Part of a small language model's weights.
Size: width 128, 2.69M parameters.
Each number is 500 + 40 x the weight over its row's rms, rounded and kept within 0 to 999. Layers, rows and columns count from 0. Numbers have three digits each. The size before them is the row's rms in percent of the matrix's.

# layer 6 attention value, 256x128, rms 0.0684, rows 109-217, columns 0-127
115:520473528562441519554593509470624471535520432488538502500542501440452459564491440501458505479548483487521532531523506439433496506523482437480521447501522538443459601510511541458578570521522513504507428420482487510518496502513476539426505473495494482506545476466528475474502481461449497512503554389542490548550477480463526558541486463557435443517510535479506518571479482483531506495510
098:517468522523513451455517538627465480506509479427567484515453481549502454481553575512551483572481474576473471441490430480458499481482524506462454558458506566550403582469506472536470505469513485443561489500502535545447472478498394547487494515481565471491598510532511501495476495477506532532483454470464476455481533465548510550540508419513509505456463505518533475452463483469521459551506
101:494481541539506501455493524444561450579548557571476492462526456467485528487550503443520545515586532551571512470536469487503538538436505469502518448522580494531483543499523553488522530512433491504540451439450468439592489482509514452495465509531568470515506480464518545522414440490481491431488532473540426530516578522476466484475594508487501452472579484468538484501422479499491501547457
097:430459533495513517439555439448443518565550498588482514495512450474507548533479445433525412515518480511469465480463505525525550553481521560497521512465495511433509514512547473470581515479459588514514564454510542470506462485467562445501490466436481485481427435450506568545548510514519461449484562459505487523498513514544468461483583429552494488499558507490576516547561475485487491431498
104:531466485505483551461396531528433488604437563513542502525479512522530491463517502563511457520456491522524481520524482509450493477523477468447535431424481573538463549502505512574505553527471494513527505545511467484462495497524436540459442492428502582481479434471553432537494495495522574495446418550471531456409502480537488545527565460471516457498488514505534513462468537474502500538406
095:529527520587488516592540493556509515516446439489562484528513551461442427519492546493478502564529508470479501540553496415449482440484496460489485497490478471531436538487493438489535551489526559472503520522490519509411505532504414547523553462446548562485487537503469430561541461558488483562507503512528486498509492457495505585538420498450569501426436523507492485524466472442491521463424
105:510551492502496473474513455507449498454439547463570482542547532496465540627523495482426430491460501468529525446513505454482516494492513516499507525513482447506503460517523431441573521503552535466497498507571521508494421543471497542430499483441493541497500461460561533526575603463504518471581480479484494487495472537450576537568517465545477469539495460507526497557598494427502444462492
092:520511461430565436481488444601432502472476519469555482567552481484498489511513479530536468493434475563499527523480507491508492391472545429453468522491457515562540511505473498527490531533575492458476465489562587506499471559491488533482490524437533512514554552522514440511607505536506443557450488503508472458523476421491511556577422475526476453492488461535517507507556460470539494463466
107:528500423507494522507529458519576544514484456447529518487511600588418475488432493436485465541502558524493478515456470548487504472490474539508473501542492528519491484473432478507485463464565538511503535499490532474508511516481433513462515470414551515511407495485441534471557485408505573456520534497411514517527477473516469487528602469476514494524434454524429544493482561491512474556584
105:508476576528563464505502563433519488435485562522481499552510480482539548538571509530488437480512489499481523533462475410452530513553528516506541486548480508565501556525573507443510501508510517522530507494451437506556460489505521542476553477584551413453512569495590493561468495444405463534494467519461387496541552499457505484504439514523444489492538473506540537517548492496472552466493
100:499479470505473517547559496443526486510541566485463509533445505481552507474503437530469585486448521525503490454451479490504495580490514465455426503536529605473478566456462500450528513457486557514533568458429488497490503491462453590499514618447448451507533448533536516483519514472519482516496477485380416505547516575471459504481550524567496496520446445490478508484486539500478510540524
101:453535495508465450494614508444584484486537458495512495519518476420472498482460448462480517486502474483507502503538475523517582464455561500489461521501539503514529466486517518463513513550509525468390473443435465456483538523492536498544529498453583547517543490449438579516522421548428469498459501495562472522596444523450419469525542558492496488446501485515544495448498444478465485530438
104:531484473452555510483522504474539559483527429437488512522511546479465482469515510485544539495528507506418492462468482513518424474560523427545478468473510453532506626557434495472534516566500451483537486443549545525478493506488447472511470460600500425500498491503520472433541494612508495472533531512559499479578504491487508581553445480478479504476471558546481500475464533425538510498582
113:514562553373469460481540504575546448477497458468539495504535509512456463577521545508568398489465534422487531514451499515522499444527457497508532545495473432575512434528501513450445462555531469507489429527511505493480490492540492525498587445447537519492556449518563507475538514479515536459497492546529445527565492463445578567513571514491453469524525521500519509503508509491468461519444
105:488386573468532512529469496449515476490546556410535512491490538511615511490541551478403469452540477528515466536462476435477584504545495515557503538512482579541533526517459411503496534516514515468470505468483444540533458464481470532500560542585508496495549517511480465525532501499487504499488440492510497458491530506538397418502411464580474507458492491504503488496527484513519499435491
102:491498532539533475559469533535397519477437508495487494510515542503516512455465496463525498502506512477565462540462543428580430466533502416552526511482445496460475505614452467492534471481490470515543542535502469552457453508470520579509466548488502515486480482490606414512476492494523490534483507510410506443448511457551499480489474402537526488534438558536510501538562509579489544493540
099:507430489557485554438439420470539509496460554524486487480564491464549503584484444464534483561553466467475503607419492536514489523413553528479483453497500571470496473504502538537491542456422579500507500557585464463582445455475538514526566519498491502502439530478500415471500524504523503437481499478477514522428511479496553448475517472529470544485566510529522498456492496493534498463476
103:545460415505481578416434531406486469486510500585486523450450514485512495448524492472565538579482518436467452516587517600485491517530477566551503443459505549515481472515451505479433518567531525509478480496549490510503494506534508489483487501518513483495444505541473513525567509487548546458490540525542520532501539509466469529471511457507394532529538506436490493407405516492554504529505
100:505542477448447492525512452502457488472535535531550499485480523511488413431469550526514524387437477502435488506630498541406506555504475509506491589494477491471529493468414475508487543535558525468469488460546510483448461498477479524489541523484570566507491467522522427493573520432537528446432495505549500506545457533540511498533496470503413502498451468457537459488442502460472451509481
097:490564522513464494505437467552462573461536452447440524525472485483497526538576492523476502548578460456436529502453482539521498532489415490552509598519508442539445518484522487488453490516511498458453559556553492543462514450494515434556514503475467483490586473550530531558499416486539600518482493548479481473511525532544608547505451487502452480495503502502469497497490435481571490440524
095:501467508523540515407486460477494476518586451525485504540472557514506569523542488476534379470542522538540421517472518474524479585446526531470536507492510525438514524448544467491433493432498577445487531562515489481526454512464456462447521454441565562517501476519491505466513502492490508422569425477434485535488534452503495443500408523522537523538452516565468503528510541447516482525473
093:529502443544493520555485519421399546497468513510433501510479480537480499465489498525497479567463459475508510484442500539503522481524505493523552453447546462541539506508460590462501432501465527504477497438424432538449482470491471515499513517486563512501547547412598469521470449517491582520598472400529400451508495511502473534493491501539532588546547488471497509481549523463501467495487
097:499603523451575508525462470481519446498492526484509486509490463446523518521560510440494542613405461542475443579517541504487479502551470522494491460483463471479455468472492517518538485443488561469472498494439501491555508512499544567502402475514556496480500498514557532521473498440557433535527516543462487432418492453469528534500569480529496476432567495544575511538513511447448544539523
106:488578468468499512499489523527571537487428506510460476500555450512654544522513499499425529522471530556549504492598464484474512531469483489513487527493547558493505451515520500482487436541504576540454433499491559492469501535520470573555409517499501488515500505464516430547445502491539432514486451492519469536536474509460469506582460508491505568514506503495470521537384534464449493500442
102:451531467454474503558456486577464537493513506528469497466435523474424511485515501494390488552539527580466434454459506549542442454460497497478497536536502556452530466467572511523550421555501440472552469510499512519480500555517526524461468487656469544506529537491468521494548475514450494503497476496516485540542478478553498490478497505568503471473566527513507486469576462492416475432529
098:406488420473537524462447545465557419515449558570566492494550540465458476510527493472451546560542519441527464484548488496533540493572498414482464546534530486481433457482525442456472429506496462490498511477562536515489510540499544559512507497492487553493459544546486518497509452464518485521509490459511493542552483473485452549509450546552434492515451534525439486538528515641466469496505
111:512501550529467540502500515497523415499455602507548495507500486563515525537448459471485542560419520477544449540476547518520447507466517467506505432424510498476489497515505492477502455487530507501502501441523586487509549535489463555469596501533559487487512460427460397465487452537486423535523455558502565507521539513438493416476490493424544539464490426524535517584506527451502495483537
108:465517500408495563563498485504542424485461580567498497523476517469532464500472554501472548515435517469545514527526518453491535501507532409457457523478518428506502490486604474465514570579508495499522516458426483486547519499479453513474472515495513504494500519445524501527416530453516483450516551486570498520528512495512533546504506480420424535487520437526484465485564476401398530556539
098:603497477499483525516463525517552467525492494597498489552528535497500538508487559516427510479468507521500557459509454569566438537454443512508495520456508465466548516518458451516505594449553481468484546540521567460503429494479489518477439464507507510492414535455572547540504377506559480491444524471566491444495479425503439502488481503551481446492487559527539500489517490452493446473456
090:455443436550560505516488469471528461495505469383484484546475503491511518525507558477540540541544469512464505554496558526451502535558496530579546503508552388489506589508462515530513532533464471497476443470456464535481517477507508441524444467502555453527538508545557490441528457491415445457517519533430485486438586521413467526475512503544440495447450513518558512508517509479492485494562
100:450487452518475533472515538455391479591524562581529525486543495451452477459483499549505509410471540464520454521475543571461475501473466460577482487509562476480514540518447492460488452477499532500554506506510570402568511508484546521454472547562502563497468434422558557512523486528512476457478471483561524540496453515528451569456450525538460502469495512546510535468518539508503499475439
095:506434487477498538523472483446496461524490554626529519457520469506497499444504465533525517513546512507491525504495543515565535440465556503536483386454525575488444554510534457430565466468446497464564519421550501497504534582507517544462576499517438458480520448435463449505588511502540507493530546534484530470464450472479502475516482510459523552429441481503510499549481543557499460462505
111:543490536524488501481496474504511508485537514525499482496471572382507548542473548577443519568535515536491510509522553468501462493453494502458478499539415413510455549437506510488477565511457557524530554498544498490488514506500500495499503542404460435501548470557520407510483431487519523486604515428463484574499494450513504457428486495496534504491494402515427533506539519429468500484444
112:521504517456467543520516520487537403572466570520570479498512402519507505449489529598499444503430509482548495513521539534520464516491528508425487451498397473469528541561487534532557538493472529472489553439453555472502479487522516474484495471573567487454475466439511447525494441502480560532506532515620514479558500533556509473545552466502523448487473481494523506512422556504456476484524
092:428504474503510508525505478536528513523495470483537484456456467550418528520514487480551510454535500428468432494418535526484567530468523467493507502554480541496501573499464423539498515453536526525520447440470499512503538538528498390581442494448452487526546446524458558513473492600519530418520426482559530504500517477501517555490462525548465533540560540534473493491555499487420501570438
108:482487546538542473549485472484567543494536494493445475466502557484423525491484502476535566513504512560448534480496461363460517571475515589474518493414489533436520487478500485481531584502431529536547512602567461581499434475495501485531465478580553460510480508487486449486448566502503482478511451527479485538484473511479541510496533459520488593526497572496498465473475478497450547487467
087:534522513475501528491555487533441443508529544540486451485483577532471469450477553466504531472456489509454530518528540503476469562506519483445526435499452575481487545567464456509610522449556442519532550516442440564484466582487505548510424544488539473534470497465539526524536420397496459496449406527523520467480504467447466474597493534517495470496530500557479505499525483474470518545492
102:483615481515424522475598461527476550523487581388509494466538491498525538432458516502494526541476515527492448490520558523484437514498515421438519448560510577500484522488484557582555484517502498511467503540486462476510509578488549502508497461477542450498524500550523457490398416510427463513433516465485522507475450470498525446512469467484531437564521503492519547502558507491474529488510
094:473587479472579477435509497570511555514537551449493494558548434490510501512509500602442502461522489456465575478459460524454385517540471482456494500523494550536445551474455422498473457461511451494546504469512547500471489553426528491499516536464506451502478492537457549472540490443441465485511540475558498552492451473547530536491588516501498526532587481539549538523495512507572528502479
090:500499505514464564575475486515483527514536525503515524539446522493429535515512532526475568461565510470480497454468502598376542518511487558490445462552478488465518468490552496536475488468505434489504539560485462479492464519498547545487510524507508465492491536393538533519521540414515489435472493432542473461492444432517576562422469573501496527534511522549432571550532464459498478537525
107:486461496479459560540484417486407497505525538476481518478406471444479436464451531508458476425513486509508530512541561509543533430506519440479428431559468497454522531573481535471494505513545567516538475548442517469547424537440474506475419579491541572503490462559457507465545542500486503524493475499458480494502513515550482478522537558467494509517526442497488492440446535497418545544460
092:560476520487467540512410508461498493520515557536494541526519529492422518485459507556417508479543471531527534488413403540468466425488489439506518457471574468613511505488538494471526430482548536441511482432474490474491500523511476499510497529527588471479585514548516487524482456441494557475479516509497537525511514444483499607497448465533494536541483495472590526518515495466503498481403
095:472527527499490524498463461452451529534549461514496534424425526426471440519530452432516480482480493481513539458470545481506468495536515492469505433470488532437511507495528577563454485518495432543512527565501396466536480424506462395505485482497470522511473489485467535502517558494474580526485500510419486507436541504531547458507563495486472396500411428522485553527507491505544536558547
100:475553513452463510490514541516551510526469499453455513479503528486584528522522454558519474499626458435503552492583520525501513585468511503522497500481396501492491463514457510405529556470487476528507509499526484513439482397484564511493527497519547481482498490387508471539564564491443516504550506530544530511526505555452555454400519509496509519485492576449510481472449475524499507521559
100:445543486474554509461460522558503466561476603582490494506495530480470552457475514503500563481414507545501509502480500461475418485445497487464510494546431519551541464520438446513482505472467595521473594503452541530517523492570556466533520516519561513499453445469480496552442479601522498498545472489484505521504519488542431555447504513521426496536511407548478524439500490498460541483468
106:523459498401474527559414451461466518488484515471498529530468514499482433490435501525472483540466466484461435505474561510427515474479480486469553485473505588553490479543500536433555455465504515495476482476505551484524501522521518500533510509501487539481504514567566506495494510559549560489498474551495498437439542441524507454520559497475538536458354435507592498468540551549476544417475
091:488468418528483536519480570579461486437479549480491505513505492550478503515479397483494496549520542455560446480503488593524538530500510511500491463549509439540529474481547494567593480496526503515556456426494493486541445506477528522492486574458576593503470472506470448506519573538441520459539500508476485492490540524496505462503518415550419509458514453519422454565555517515522563510497
097:487510510501509526542567489531491468446543537505611536484454527470468572510512513508449459416525464506497536554531406470486507489560545463454551541512457568501514581472436512492443502509507534454481481442512483472517516551492498500511467393565477534494535449499493489522518478493497507469496533454479478459507576493550446535462525494530512440519424542468557535454458467392417513490543
103:488535465519452543467515464525514509473516491564461481454517514483548492518421507519561513528524495535469543497473453472532491488484534468505529480439478515517498522587511560496400416557488399492514521499507437538447471453486526468450521466492488512499511546515558438438555535424544588522498580433452476486499461494496571454461466508570393503506535491505537547543498528563518555489515
096:482513550538554456506563475524488505468532442535531506474443457589440531541484451496532471532505510485442467539458531443509493460495508541513479406454510551533541585428561551521474512433518531479469512500537519507499487555482479518555463577589509491499538542498411508493459503502510629526501500510461481479542500486495601457418449554477497525507475487539493498514545461514534496435517
100:521399433493579521492525503582572535532529591473513477491487461504508538495466516556470432512470456403508495500524474523464496474493487521448531472463526415537498489494539466581437536494447578510516548491551556559510478422458546480494497506487481474499510523434498564471525433542483505478509507492499506550480451516486513509502537419460432585464536559516562453511501503559462468521515
096:507395493447482457543544500514461481547551577505510469510476541492490420472534530478502441381530486544536519511525573481579487446519553484499489538529505552478539465487461490528496445500497450490528545520557508531401493478479480510481567439463456492534467499500535543549519462496536465549437494488488440594499553527481483509545501495444524499548407495537428523490527495528529448426510
104:488420535504535483519468556440595482453512528499576485475543439517535429453561543477514575484493558485489421560522491561483479491489496540488508505520574486521516539461511452430492445529514465480508502432442487446597545584442548553492501536559473504495474481568532482491548480520544485497517468531566532526500467503588431458490495489477575464484567470487480472510498522484512472483533
103:522505517557464526464553583483505532472578512506438508482595504575482541471554480509486506501498508584536551521451489494498497507386492535484429450424468496486448461502475461488537466577569468498549431496492568479520562480480450490489480506458481510497558442525459516451484485511468503492466526543481476511474491429501507551577429481542499597481495483542452472457428482530536498452464
099:543518526530520550531521514554480545544450497497520535538499482546465487440489476491517497415450514413480541512456462523442435461472511546460550519479505522537508492490542473459441537562511471496458532454438544480533508571497431479483493520384476515464541503509539466476568416482478494505468526489572509475547506547528490458455496545558502467431629518475614504480460485469509508491518
100:526485394460453504500416465471472518497486511551510483503504450467460570559519473447476484523474514477537537490506470454463483448470520557479500414556537576435560518497519479512519491544499481521482469581535514527538475564512485555534486466520486463498524481579534495483515488468495424485468458504519460462506476481407547404519574546545487547438514488457531555543600530527494497579494
094:517510458437516497533524527575443475429514535485547551532474485490471577538582495524357451463541527526558448459564463566475497475490503513441472446585508542480497483448504460538519432514456547462468550485489525518459471482477477498505475488534547496481535411434483506572499485486419544472523528512490466499558497502526496560486509479480473513569447482524491495524423528497478439526547
095:477538514523521523515558511483484528478512591524522512475526547472478535535448513522467550500527507511544420486490512571534605568497473547466458538470420522420477499481515483523513464469579436534467488459478423452527520481470464481486527388429501562505518475469529477469437520514500504526458570517418494530497494511443405516433514470454536519513527436497474556476457507494427534470509
098:452455537580498540569500533550561505515477457448512479497533459560405504525480558505519464466480491482493519498482459503533477493560488545609475515499499495504517533504492487540503525525558433515458416571486544531479432554500459404484428494384493569521493497510477469527504441533537571490500537435519554481496494484490512466478503561420520532549482576474472455568497488508497523510521
093:465460493485490552430515466425487524459539475465537503473452493467511497525497530492390474513559482475489449502516431541513558504482466510454513509516467496498502515511557457491575565497468433548496537457449459537475488516491470584476516444487446493494549410501556491441552507491469519447499595437522603450490478452547493516553494528429593502500446443446540474496467476514547500533512
096:537523575459525520491525409476470503493510571458438520515460537558448480452484510467486538526456492544506500450428541485443562525553519494442535434449490553492490508622470544496511494475434423476529476525509492497455454473522548503553481541475486485479416501501535486499465541460557501537519554431494517461533527521465507460438472415550510478608537522529525518534502551450482465473538
100:578522452475519472472521529478570544442550486452496522505498540539480503495542425470409512483525492526525493433461521425505521426474494483483494457515485508487453471527499525503452502484473565477469476533569523487570535472503469473560543457505497591508491514603446511600572524484444510478493571489493458440466563525448550467427543470473463520460503472500543505444513517526428534570505
094:518476470522523556520489552430508439562446484517543493428484482444497456494549484511523554414494516493528542552552514486535507456485521498487476445450523541523511522440550451455558530554492456526455456568481481429540519576509541555566405505509506528489448462472444486472517516559445530566513499540556530496470504493461444455428528439531495446443513442487493522538474502537473547423535
106:519443451393524509521484563566517451555525511538539515509461500452540531483511549519513527467494529487556584558546436481504424460483525496495529495537490501551578512487504459594584483510504513422492525489402482462517519481498444503561500469488523430501525488515501501532474453508532575506542483465526445550525464520450440474522396462497541550453522413527494527446521501466497509498527
089:508541453472516525385496512482438520511511491487494527483580520470487542509501454571539390517516505518553508441529536489492497523529511414567456446498451505429473570494573526500490520514471475481542483469541477499490432463508477552459445444522506521489484510518467548434442536455505513444502564434513535513548450552463517538529404425490436541513448546557495508478541521522536449516498
095:454547484531483509486520463453458483473523527445544502491542544379548490499472436504476512507537524484511420474477485473500509511421465462452508495526487549481476484484526453453573481493556525506538521516453436518580499447487458470459593532551513568506573440556504488508542527503463467470460481491477521590472461519517555483572522528530515530548514493498636490514577522503462507504433
093:500570484472441493434556477488488576475514498453456504485468524516525532498473551533505459546550488472495415475446498500555477543433431489596480493489559422510505554511463454512471502486500436508488533531551545507490490399477484482532494413472433440499528538508556531514410480560533535467468515460460534509552439564480521469421513438505529520543452526532478505471539485523580483500525
093:484475515536474525448515487477483504489583469435459527479471539490501520480455534447511475462559511500471501522419442531491571549504556437528532475534569518462482506444539496553569488458531442443533377589528474459518585434497488455486541527403512468497510499543539562497493475538526531472493502543459490529514464476445545498462438522533584486484570477507467528519510558479509459458525
101:534481507494558467512454533411537533556467537443504510470557535511425467569583442470462502448491510489546616499489491508490475486509479524491508462458574604426580576569511441490499522547505416482508437495500526497486510514531511458531495509505493500519476439458506526470534466558436411519492541477434527539518512493467481482510460505481463509504492495486524463446564478491532507590524
095:505458518566483495473468507497524490470575484488522536486508484497388483468544470509445549484508542495461551429455495456446445478487521490492494481465512463508512540516502526541498540560442534469522434511532553459483609500539496470525548561549502459475445496563438478535521484549542584477451578520519517494419489455520537570528495543508452498507381438492485474499486487531579443534531
105:511435555600460476481505530523488511419496489469498495497457558512556523457446544520475435500506504474511473528503473480527457435515453508498472504487480517563472437467518493538503556514529409449503481527505557509489533475501426468526561628508432622509518522465491513494514443520485466515454501556470566439493525510556558491471496486461439546567492541513524450486476449462569485467543
089:483452464511577461524513551465505440477509533577485473483490455583494467461548510485516548490473487423490520547495557551469565520539495538527531504497444586530516497461510513500591518420514490444491483552495475496516567478449426478475484605570540568509500494488464539563458475478482507513545443584483430490424493482508477411486504506457477539514512511494514469540462485538454511498424
098:490542490544478535485547514504543530496530494501437527496532504516499497487531474516439477479572491428501504484541540552480478470531523460465501527456445550523518475488596520459450456568475560507465483570561493468499458478422447527427433484397576508477485501480553525477543494523537552533516476500535498503429496453508499507570426457396442466471424523447522498504431465552485529533544
096:470504499436534491504427458476504460552449525570547465487508459571537508477431469527518490513417488540532510525477590499491454433553504488483503482508407430482539524479471533545490481430438506579516502446505562486521473574543493566426510517547499462509492568557615481459437536446512408508515468543506468497496565507513509477519520452540500460490525520488459517508478532501518493558490
099:473462537450532517482490532489563504444475501506490505496467504500471459473468569505500466560522522558535530514561535485496477459487506531487485408500482527521493519479503461395549450547474511551482475537444392591517431486503566506416444465512525540496503480498525575508495478426563562513504519504423512521514478537501452529448554437427569478549509470496575477504422506470502494571514
103:492457445540464492424512514470510492558484427529499485472451449551537523491468567422531537595420465514495457493504534534567480441501519488546441588510505506410439520537482489502505467500429429489464490499509433495439563531495523495550526499506464521492505452483535432520483457501508471525476482552519584433503486443547507541458548536512575491521494474540582523503422475534513509499541
090:520498507470467441548522484473475571486511459513466545476462441457527508513567454453527533518528510436507557464488472454455538513595480521528571559478537590471462545489561542535496499530466533467510548427538383493474545473495558497515547370509467518494569463523553551539497531492478517502471507529402534521461503582518506527481477491454464495529528467498536537502503449520516522489456
095:481503514437529526525516476589496523475475514423548545596451518500461505473493525448595455568497496473468531486467452476421561528518534533456501520548519438503460444473544504530544586578486485542487477544516492495465514541531532494549523454498454492486584501524462567477479437485513524411456510533473513548510506513531465457456510507512480484503464441556544523555453490464579500421448
100:424548463544478463416534487500505491500514541545533480465529531496449491546507537492414598492499529509488490527527474519462505524530496491533568536524484506513534436487495477494546465497446509466550531550526520489489474449511499533438452490522551512490446479529541465395486519460520504471557524454561457486510507550418522580408521492512590579526508607459524482467440496530445511471566
092:553470537504480547474440538561438480630504377516553519534519542548487378507465467530439528496530560468524477492569491452516417509457495505549498480510512483462528478498471537463443505543522418486540470536462505517564503517505503531421483504515491477503462450475462527536513563456528520479456550490482555554501536469489490482454496482531547473443454465498568476524492531510568508542511
091:536540464505483500578528589513542471488471416485534515481538497443495539525484520537478550522529544444553480483503504486528499447528501440530493533538343516442505478573469548476558450476495506490530500441483471503506551477481488558482504461495508456483530460497500437440465548494508501492490442446471540507542512494444528431435431452514442537476439458554550511479504470595543560527472
095:547512445445483454461503453563541571513554506482492483506486492543521521487519524577485487540496449521493559468563472565428414502537513497486522464484474497532504479516465573500520468506562489449515469386487500521450454521520495449439547459545544521501451589543508486509464531491545491483474538494481405470409524504557479465523617498478542538481503530500564488532520529498528412466502
095:531548517476555489491473563471511560466500483507499488518525545523515543540428510512434466518452464488446594476502526525510470552469527463408462472513480486433442458526495506490453487499526489542525455543488500565477510521523514500504574487509534480501489544547548564431468429481501496508425382507539485515570527490443523469558477436487460424544578438518539493487555458470447450433514
086:500469480446499518463459400464505527546544505492511494446504442523535504455515525499457543561517464521499539524539388472528575567550499510505444509485639530507433523469485527483535509491430505516423490445466458570461503541495571520518460436570467469479495458438526502493494498439504477535562519486542530575524452442517501523515531448475480460528474415467535515471464495538512507477501
101:579518511450475451524399481513492509508516462523525488455485478547488478496464456584494488495465477470440389499518536518503498532513485494566522489467513503429439509463522514410569503400511481485512438514475520522534528461551539528529463494563503461511476518483470413543484553490546444439553459524594504475478487525541567528482509495542530473506407554550483513507421527528463491551527
102:483478517455436509464534464415530485521469583453516477506453492541495494505516481522581451468475499559516426451385486496516535539519501534493508520499522585477488507498472493523469396503503488474534535478570435516455548496535492452511504535428460402527510459539561528508525445509486568495507494559410501513437518468532506517559582522517445535509504484522422511494500526578551507491487
099:487517447554563478480532558596538464442496590497539510479514465483503473479475600520544471555546531491467543498439500449545545479490523517495517492536511511524409511455441557509454470502528538505497501461498477531476590517493531519549472549572488419495535473541430472538445527499478519479537476443447461455494476444499557502393441439441507542527436442497539514476509495462490521499502
098:469520530614462548575511523533529520580499449535410527479517454524528526552542575516433475554513506483475482509491508551526486467535491495534530512540530487502532504510485500511508535469506538513443560482425504486452527526496471506526428506544517517481468554363527556430469522546395427490468447443463454487547525525497548486477464473552462505545430509493478524528527483510564467494480
108:558566494521503471469573459521555536509526568571516497514446502538473539462490480526476459477463495501428477521497437468453471525528524564440518458539469515525417538540453527575527437439537456498498460502486492557538564534479497489505493484503489471502507429515478585487492483418495498512462469475457434476461462540504538460457606509467596426469555463512553532439466491495501507558534
107:466508544446484511532487464503553544513477516464450508480525511471572562590442499482531511564529512492454470465555517454524500546499450548496510475552500510450488419409462458509417506547479464498517585488583470579486487480461525502472581474491473473486504534453492424526462586502502433519478545505416490488491530408480501471508477551461491534472438513511491502548512528474469527414449
092:483483493473527529553640439457484521517493530465422510510484490417477481506544494559537519499601481518505553499457463486452520487470500575458444513545474461532475455498582502546501488470496522485438503466542518490496536512530584488506511588525425477494487472425449489532498506419513559504496447521410468516511488480531540481569508463448476428448455447511477548502539497477485512555523
099:510526526473582476482521487536509453466436498534501486437510503506579573466482428536588480456475501492501422496493551468512483465445465557529517462468478431548473491460504556457522452509547501532577577475460558552539427471526458524546513541466505488511532471579477456527444532509543459506496530601517473461448519458560525574442513487492539487459433518524516488563535523458498524470530
109:426516521436484501469416401436465568504455497512480523534496471534483554540481422483503508465497518468458551511455444540461437498494491555467517527497531569563561396501498493470500356545488490503494586488449472497478501562514524544514584570476498489506499510562572528509489548459540537521462531548463537517537454499495501524504489543459504546467526485501555513511530507552525513508491
102:545573465487505466492520506479482432481478464506477509549482572475430467498591531509447432553475473483524529531585539435427508419496491446463505517475415450480552535495507543500525579561513549513467445501543610449527508471529460505426441439427511484483498528495490545506550431537506570541442514476578514488517516513462550477460465501485468481514504518482530471485492516459463479497511
094:548524532557467562462518571477500523478455408497486481511523493490468475535533483478489493499554552501591489465425509592524459468479460463539532535496471506468520500578523482421527419507541440459521545467469528487459495525513472507560526600474466542537554460537538464437536490532462466469529496463479501446564525507531489521534574461574555509522514542498430500573535451510533521541446
093:473519542433476473493495423424531538507521492494564462472516449509575496467541474567486532512547491547546466514585408536465568521545505512458479428404524565531520465450531531484517478568483480471497468474528526516526470502508486452507532491483406502552510507451536453506500537461561508558538530453470485543534535503524517416576481509453460505482555487485388492448467492526479523536511
097:518445492467487529610486538494570479441474555411526493519574463455578498479461568519518515505453496541526529440495466470506582514550465500539485486477522530452546479551512520446463433510538384486535499440476456469530534468465516519452574480507522495512528449489512497489501571539466440488511500471536406427464490520491480427521548522502505473493582496499437537483486483441527521487475
104:490496494435511482531606475523518452383476535447510490482528475460544546441503572532469531502475476562539481473490458518466563459439479500515509521499530403485505439447570499480543463570505494519508505522506490482473535471503511512553524512490509408503532527471545443452404527510433480527484502519546554502548458502484527506533539391541444521568555457484511503525572512488530515438478
099:484440476548502470530527464426499468578461560536377516519543489524496448469533436475552478461504523480478530526483554550444449488536545475438504517452537637483517503486530579546482466541432581528490477501559447457446524545535475511488498497577477467484448504457493494509513451489554602529492495544476506530484465455489502501504471492512470462501539496494432495497501514589491512470525
101:504508453543499524510487519566426485515473515456570489546504502507474491442488580451437444456477445490462518547581473486463464432510500500587515497492502497520544519495493467510552485519550464472478490574502540515541508509527508435471487513426551520504493465482586557485557464614442383519523442454516502485528457578502496496477529560519473465522447436476545487471460483486582484526493
108:484474486537486461460459515447482448478521503562455513472589537490480490532537455527495572516452479494528609524514572460471523494500497454503476500439520574546531445464514490477493567518484509512501496521523557452532513419483471503498559518490534525496451532545402450556513507558528527557436530594578549495512530479507558459522402454460475528479444510476557477497518524525451517460566
091:539489573482461482537498451486493526433489530506526462461456483523536543487436454535488456459447483455434441489409473562505455509514510552550517491496506384515506463493466523476527442455492529532513534495531491575484536543517560549578507582490475477539510503518476440465480534494544489489482427529472527452386459490533526531512583515540567493479405493524437504542487529492445496476499
112:477420449531487500478467521505485531588527499553487500537443546499450524550504612516453480545532532499528503520488510501578509408508534483447517501567519457531518495531484435543476481529448508523497526475510439484486524540506445431471513466464561561514532496484497535461519401607482534489516433456409491470501502488507464472459475515499529485466525393534576496521571477504535500487446
102:574507451472488547520421510465503452521472473505453477526500473499550478472517493498565510497475498488555506434469520540574528459460485461523513446467546554501525553518516487436606541426513440490487519466454534508493491453510569561518455563440480542519478465531472539475514559503426449515443547454541503423488499554534483463497570492545541493497421493552520487517534543566509486477389
092:473435544570455497450577543484540492498481442503467482494529457445490480514543591480490530505538532539525484520461472520461501542536532528490552409453513571486502489484537512481527509499492494492547444481517521461440481479488465475465516548556428455494476475504523532457441592471546563431541511436410463497562512450440464429482535472480531511504573479522501480498587490573559484454463
092:521521481517526508435547493546446492502557426485461531575491493460499505549513502504523464512532517473529524520454503571495469450415506503487510494510428440515569468521502481434533548487490503543432523522450571451446463470517520518510492483570486538476566516445519572515571516519563576476432565433458514492606463501471464471425485546518545499519482499513567502511501493564529490523406
094:507485491525492601502474487490517526517571457530422527519411504480462524568503506449501498590521511482488460485413466500561472513489490478448552525549482492512461439511489473594459546474498551489511575388504478498495570511528493486523525488503510534492529504478450548449450490538520562481504532428386512458464556554597502497517598490505513518514511468534460500518527491461528504515462
090:508492489453463499525585491553516500561575440456550490481495527517450503548533491523482515519521510529529433521483467581434507551488484524505482484447585465481431418475530506474561507475533444447510481473462525473528505468487485445545534473563477573517447484400491493445519597432535416460575512431541538519500515496565493464513513468490500493470528471532494501527468491551582540482464
102:523582494464487485455507411448530520543525456487522512519424536513476465499576519450515459475392496460470515509487424515518427550477479495507480500491537483457459540577499530523515496475489451465433483523475556503453487535544565537552424548503431453475490535539493605500556499410542549493427522497459523547556463491485475486504495538477545515512590463510537498495484549472519477545463